config = dict(
    num_key_value_heads=3,
    norm_place='pre',
    norm_eps=1e-05,
    positions='rope',
    qk_norm=True,
    attn_scale=0.164,
    tie_word_embeddings=False,
    init_std_down=0.0,
    beta1=0.9,
    max_grad_norm=0.5,
    schedule='wsd',
    batch_tokens=32768,
    max_steps=4728,
)
Each number is 500 + 25 x the weight over the matrix's rms, rounded and kept within 0 to 999. Layers, rows and columns count from 0. Numbers have three digits each.

# layer 2 MLP down (transposed), 768x192, rms 0.0449, rows 330-395, columns 0-47
504527488515500523471495472511500510489526437448496505521513470502484512539460469506475460524529509497477523538487505478475498515504506444568478
514544466492496484462506513496545505488519495500511517484517443455461540504527537499539475483517528509492490452501548490438507503509499491549508
496510488495501535498493494512447495499504502502495533471488520490513490522525490496475497495510521502469528525478534495534511546525512522491473
526476478445536507549501484509487527538472461513548555555491432479477475486508496474501506492505518505543489505507455465473497536507522504512487
500502538496528481508467488534537524511516545529535512484500507451520492508470531482475460493493527471487477512478500481490501451465529536485488
479479534444523497512518520485511475493502515499511501476507499493444502444495510532514460476495482515506540532496458526464557498483490533477507
474513441501482419479470493470513485502528524479463488472547473513475488483497498510483504496513487503513526514506505494496485475529526496522523
488487507522487487453527508483511515476523483446564483481512468484514507498557546492521494496509491549503514468512474507524537510464505463481479
509495515510527534492564491523464498486492513550469450519495527506517511532504510477502496493507490564492480499479507490500451529509509492487523
529476494497528544490507518429452494515489532513522472502535470525466470543489497504500467494499583526465488482503453485467506508479532508525456
471489503483539486491517494532477530455502521510465521441506502497516472502494487524492516514545476455498493485557481511536539482509494484470494
477539480478494486488512488477539499513523484531483467510510529496519511475518495514476479489480490538517487499475524506527525509489457509467489
503501520496479509503479547462473533516473529458521432457469487534551493511488522494458520533476417516458502464466514495518501492452490449537511
499507511494497535504509502490472473458463494477499475488496496547482535476531532509524460496572511499507489532531510484474508484512484505530517
487503478507511500430489494544458505525500545518459531491511516527489502482451488532513505489514508489564507458497463503482493476501467485519484
491539486481457513499469512486487442490508519489446522556520498532503504496514506470481450507526467471473493481495553479508522473503491482521443
523514510514497482515465514500532488495512443521505492472493477526487484478532513502480482485504477447458511499467497422537507514519449494515482
525487517486496515486472535503493489525488530463500499503516504500481535496502511557511491531527514485464534539495504519502527498516538477536474
509499481545472520488497494524486518549502484475493528543498524538503441503556495483521534439491517524510515522482490482557493504453527486510473
485540527515531511487478511520486499477485497493496517525542526467489531469510472516512519507526476520512493488512495476477462502546469502504497
489503489496545490475491475574518431523469523503471478487516531467494495488558500485513469487543522491515522477508531503450435504538508444539482
536484532442474505508502500505526512523508515514533510511489506485514516492472530524497495498522533534474434489505517516476464488436432497459546
494544476507495520564501495492486513496515488529495504499491480513498553482519528487480507510495451491497501526496468543409487506541481518486494
537498497487544478498507485542496478474475544515455483494509518488508503493497495515485499511523534482485541491483508474531498512510516468460498
524522485520485554458508491500514503532540524482513508520534451486473480505521489474540483549484510471535511527500515520506507484534450482459474
522497476549492514473485515465551505514524432488531482508482506536491504515504499480484498485483516504501473515520514464512480501514538492510495
513480466569448519467526482491481458487500495475450496474534554499524472474501496462509498544514458515451492476486529488503451480495458470492498
504495452467497493458466469498548532511470523515503490504495487448482475493504530470445562479473485516559530508517465516490530509510521515475460
496486501524549479481484514481478523542507436529531501481495488502482492464510528473523482462559529529497555514518464516493529502539484497498476
522520501502494494461491518532478523508504495546514507519496522501487444480526518512525514464499480561510518467550462496496477504465480503486482
500480468490490458500519459477486535510474477531486538498508467476505437527492497495483484505501480499489454490535468500506465530506542498472485
515465472486540473534473436490471501502529499525530490524521494510508502491480495483477494476518450541470493501540480498475488511481529497483536
535468502499502489497481470505484502516504531450540518518536518513540503509435496497530488505482501515476512478494513489527517502488525501535534
517503488470476498483447497526482494540485524460478464530492536500460506490528538499462447472515518561496530499520512534492504553476516488441505
448506501487491502521494537495506517546535494479512505456466478480495486533549526492456499533539491490501527548467515482501488490544523497502499
506522487522519495514468466508495566528528495483479519461488492476474496509515551509505480546511485517483523434499483506458466441508482484493510
468524472555529479571496462470502506497514477510534515490521499510476512562508476442523473506477506498532491465480478499512472491519539479493516
496467504532509507525533488499521501507504473491521522449497465472444469501495479475490484512492498524518462521496493517516504549499530529512502
495479511537500458514549525510501498484479506505480513460486502501503510512482533472488529490468498492551503494529541507480503507451491470484508
519491543541533489496499469461518523504478490515513467493481491474516506471526490529522497472496475511494447521485494467513502467478470494500513
452554464519492496478516526487503508472493463503488447500478515494495530522480493486531481528471503440477519449499474504529517487438542497509522
459485496532530444478469486503471515471496471527531474494456487511509503504459504514520469498483500480460479498471515483479465515545517516532556
480519490485544507454498479513524486495509534524492486484502492496480522479510491504510514507506521467511517508451516467529502502505468511498508
520490489479503495546479500497480525513490498525479507477521471526486453494482527468532541481508499530500490449514516507517535484504449492492535
502511565502487511470515497500510491478459471479490487519493485507514492502453530523508490513463504509490474516477481496509495494520502479509497
472499494485527489470530500489498507521558548521479484526510494539487523492502452511530511498485490500466500518502478533521487513509485497488556
478481486498512475485526507556494479462516520501498452501512507522548488505529511486507539524500554458484510494508534517493535551526486512492516
486484514496530519459491511522493506471496494532504450506499479510503523501495492461520466522476518457486491502525509465499450484486507499499506
502498472525508525495555550545488480480477453484485462491561492552528504496500485427509526500495496531529486521533497499535493496490518470490478
495545488540486519491504465537520510481479530487484477474515501505438481513545507519475479480492470555515515517490454536526470489513472562509457
505507490494504521510544545515488560522492478437500502502467475482514523515447463532504499492459509493497516494504467510483517522471524518516450
524473509505501548494456536513519473497492529536488492552491489551495508565470528451489494548488481475484456492514507471511480492461489503512546
481491469493557474490486463441491468524518501508483547489519504492518467490547531510538513487469596495500474424507511479538467513513510480508495
454497520453509462539552479473478522500494498523476569503523528475493534471506500504490516511512509470502465497511538487482530478478498507491517
518493515545517492459504486517533524524521481504477533500532541482486518480495480543486461503486525448483498514500468539519520500513499505465527
509516531501414495509496503494538475500533503515499515515486568482534501523484541503485473545464544475485528510462509526540532530480526494501472
467547472511517491478497497517497466520494505498498544487481510513506534466543512478476527488514440526518498514517544486524452475501461511464489
485495493517498466512495545477513521477477501475476461510486529524547547517457474485472505526504497502507464539522509468562509515522493497492552
514515518495492509490469498498469540529494455454408532476476460513491467467501504528509487497488472530495485529468483483452520494485480490446489
448540466500497428464515500472550504475473486466484509489486509463527508499531509559534469506532540504508492478504514506500521471479496517481524
497540472501510512479484462546509495521532527498475495524548528508483534475545430449511512477484487457534511494511532486513479501462548498554533
488500462442523486503513470499496504501486482554490476458529485482503474482519542525447471495492490484530476479445574520549512519469495496458511
554504510502522496537466474514483536507503471441485476492507486495481479437511507491458530511468462521518559466515534530489498459476506502469497
497506520474476507495497506548493513513503485509479468509483462502459519546513506482490475505485511478494479523491533518481484468482539472484502
505473514549484520512454517502477541487532493518537477526518530486486482507487537479539441530517494511502471497507542474490496453476519480463500
507518471510483496484507525514508506506492512486532503511474509543491486492476527528483493566520465515468467521467497501480527502431499513466527
# layer 2 MLP up, 768x192, rms 0.192, rows 331-396, columns 0-47
524498498523476480488534514506496498526494499500507500516554547501487494538497477521497498497510486492531506475496474555492496460580495447496465
503478478549466513457473495542463523538536519469497539505442482519502481474496523518477474513510494545486540439500483478509461552520506484499448
482469501499511491494524477492497516528497501524520482489495485483484513507473524481539487484469488479524498502449495498487490522493501551525521
537486494492476485512519515484510517518513490543470490469496482519456502523499464495525517484533473550530534437504478493455460536486473511489476
458538519509502517494481469480524483495502483489491455470524527518533489496529501481480517474506490538495476494479498501525506530457481516466481
514468493503445508536512501506493479504507527505480497487442497489514482535502486472532500519477494540498492492536462516508523503489533497527506
510579521512509527509499522486486461452454553497494487514492537504486472494451522507529502533531508493491467529509531501505480480512517497491500
516524485440494527505517493513507538517499520509531496441527490497539476522497475488526487566498499495492521442536512523495486549471456532516514
502478548482490470490534497531485503486511537512509520517512478527503496494474515499459493483524514482526476479519447520446495504488459509507492
499461482491494514504512493474486539479517490503479497485469520482518480489488548521549514472483488506542505479491483478495503456507470516505473
486486557481482532474478547485514519519479506495531499470457503495517531514484522502535513549440463469489499470515497468464501499518482511514506
523489493493510530496510504538505529507480465504516472514509545489469479509484504463516463464526529500490483544455464504498509511520533548558482
538518456522509481497501472519525553517509453547458522491504512484513509472505494454521519512466499474482514502460492528476523494497485502485508
491513491538454454515513507476520500541488484481512525489480526485460477480537503506479494498510493416483516527555499483483529492580505491509520
524496501474488475495521485508531534513495502507523523492483484482530534517438500503524473506493479489513519513488486509464501491499490525451514
466480508497517501547499517501486505479512512512494480515471523459512516517457517495511535484515459529494520529523463503501510476487498514454523
532516567526473550529529504493501476515487504488517532514485500487501521538499471486470481501518487530501476530499507474496489490503506485477542
475542536467579482543494474513481495522505500477472467514501503508527510491479482488475496497500467476477497432468526485480523454530500527497556
508518493522477523501486482503530505531493524518463489468496507510492522511496498492451502513465521491518442496475481505459534497509483507511503
488513517518492509513504486486464509482503510498491456456514455531494478514494483510476550503522504503501475491504492551487549492454461546498503
458436483478514515528502510474476500491479469474499562534475541521515536459434486509510499528478480477468486492475501511518508470518533513500475
499486485503518478490491483511518506483491497562480476522481528533491486509490516511540510501509479523534517497541487477533433505525527469559534
489531482477523550505509492501555545496549499540554493509458520510495484525508536495497500471524482504520495532492467476491538457500514488502488
461521518469462525517504486480531473475519531493511489507490487511513551521462516485494543469457497500491436446555477526536486481474470487490441
531504507518472499520473485554486484450491490519506481492483481476503479503469487512515520534536477511543504532528511528522491531501457442422525
516552542491467540506485491510513529479511528458498500477482496519526502472510544491482500458499487542488502490507504493547479562462495474466462
528497479500492501512453515488475487479512501518502494512454546489539443507517507529539478483486519435440464502518530470463550502498475475519525
490518519487471490530525490452514490508496541468483518498501519483475477480525494548454505498495503507507505457493530514467450483487498502516538
499502523495539507536515525514507476504516541464461479505532510494495539508485495465488521487480507456483484482494493496539549484551473512492513
461541516487479483449516504507512557537522509498505526521490486501485491482508536500509485473492522482551492505473524498481485529451508497513495
498499511490488515477522500516491523537485512481529519520449484494516458490452507519517497504481466436513544513519483504549465521506544470542536
479536525467495484549521503492489509514490477502437500443469476473502494498537498503479477523493500506504487497520471536525513492526453492507474
487546518465527487501491520482468511486507458510517552493491494561519497528437476506509534514519495522542504516497520492550576463520524482488470
498494567532470457517529529516461497491515455537486497484466503499529496451503504493466468480511500505467501459503498537506514491514533504491516
528526494467470542510516512475453509513475475483497452450498538525466499540514489539496482543514516458539531476517515494537520476537491551506508
530509476465504512473515501544500494493467487465512529536505537504485530488483500472486512495506480467523477493528470471536502508513488573482512
448520488495476501490497472476505510492521485488529504530464503494516525504527512551518459506524490483471504472493507478525508482493498494478499
538496503499529520506486482503550478492492493475493493501517480502460469512494460516468493513524496507509488525490467494533504452538499524505471
520504499505544544501522513509551516522496508503530466499519452499469436499531491494531502540490494453479524498478524511517500529496512538445461
456511502491502532525528541483502533523521550525505517498534516490524492534528519485525493503461517470506465497487575502486515520495443484533488
467453446549508491524477506524518533513506570427536497525465522439511499560478527512477480526500509502497492468473497477498535510486488464508523
506509493505485490518441469466499510487475518488512540500488503495522513452479528540476502507508483508548500494508485530509519506527527492517459
523494476504502528478456483484486472531511512551520543512510494492511540500490482466493505525519502482495483529502519492523468493510565467533470
492454506536484477481482482498500483486520506512478493527475485510509452493539565476530494552478477508488479526533462496503529528509460498502483
521510478494481535559491483465530550562515545476526562551516543481484531531495473532508501522481469541474522519494510485519524465490495528530517
472483495489479530522445486532517537519465476518523486493537477480496498523492528480520477550523543531493442494508563518506504466539530486528483
504477501484489464510465454500505453507479477479492535517467492475516493493515495519462494469493460514540537510484504530519532512522511509480462
510469516507527500465488478482493514528477543477492539570493477494523510506508526525501519506514498458497499477516465475495524511479465508516532
497506503461484469525497492464467473453483502512509527499481469490524509498501461504478483506473491493532499529503469529526524492545497540512542
483497489496532488496461455518509477564541541523473499498488548532434454475551526513488520515516498476506518474513510499536483483536491517495499
491515504472505507507489545538504513540519495465472502488494455503468499497550477508507525518538518511510464448471529539524491534489476514446487
491470497513458533496505488512456514527503541507551492472453519533468510495522512487490506470527472510530521452493485534529538502470480512510517
536441517479516513500492473517523503481478508541534423504450502503494499499499501492504541480501499525501526510518509510462485472533542537460458
529495514491467461516522497520486480498468492487537523493481472517463520478532505535491506460466529524523505536515484476493529537534546490518468
551474510476534507516525514505456509498520499512491474517471492524483461503532504463490527502472496470513505527510473505515503497475482544544503
495494513483479540470438587508486482442465453515494564489492508479498481538499498454498505496533487504450511539550512464478480482492585512549480
518524522492497532497493445517480490550491510483454451474489535536531477461482522497478514494543498493528520513506490471500471492440509498496472
498475553524496524517478456526487500474501551471511415496475527515547492536466516438512503560553471517534542480528521496482483538489526440511491
524496502484500494506541502463508503492537494503483506467538500522507479514514504500528527486530528502486470480498471508504545474483487504489525
498489515496485500502489504474522455468480484521537516441494474509487461529501519519538482502483511558487482507479481453532518509490546495510497
539490519505521510511510454504505503520460447459516469490476462510518520483485475495488488507464452509493528543462491485506503490544552528485520
465510499526475525473508494493494521487457521462514542503560507522554503537488497518524482505507489453541523507523484492509579486502484517487431
509490500458483507520521475516485530497474485520504477497511549505515510511510489516465514472511531533464552435490524525459532506488497553497501
463562495501515528519510528509521499498521492522475489497495519446497435521478451508484483492540499496534456496496462509533518518515498487491531
529524523520465456516545503513527512510449518546534499531493546480453467503466455444505540491510517524505463552491476521489477457453518514489463
524485505501472501437504513493512540511485523488480521470479507507527502463523502457501458510464458518460513461464566463497473511457473519480487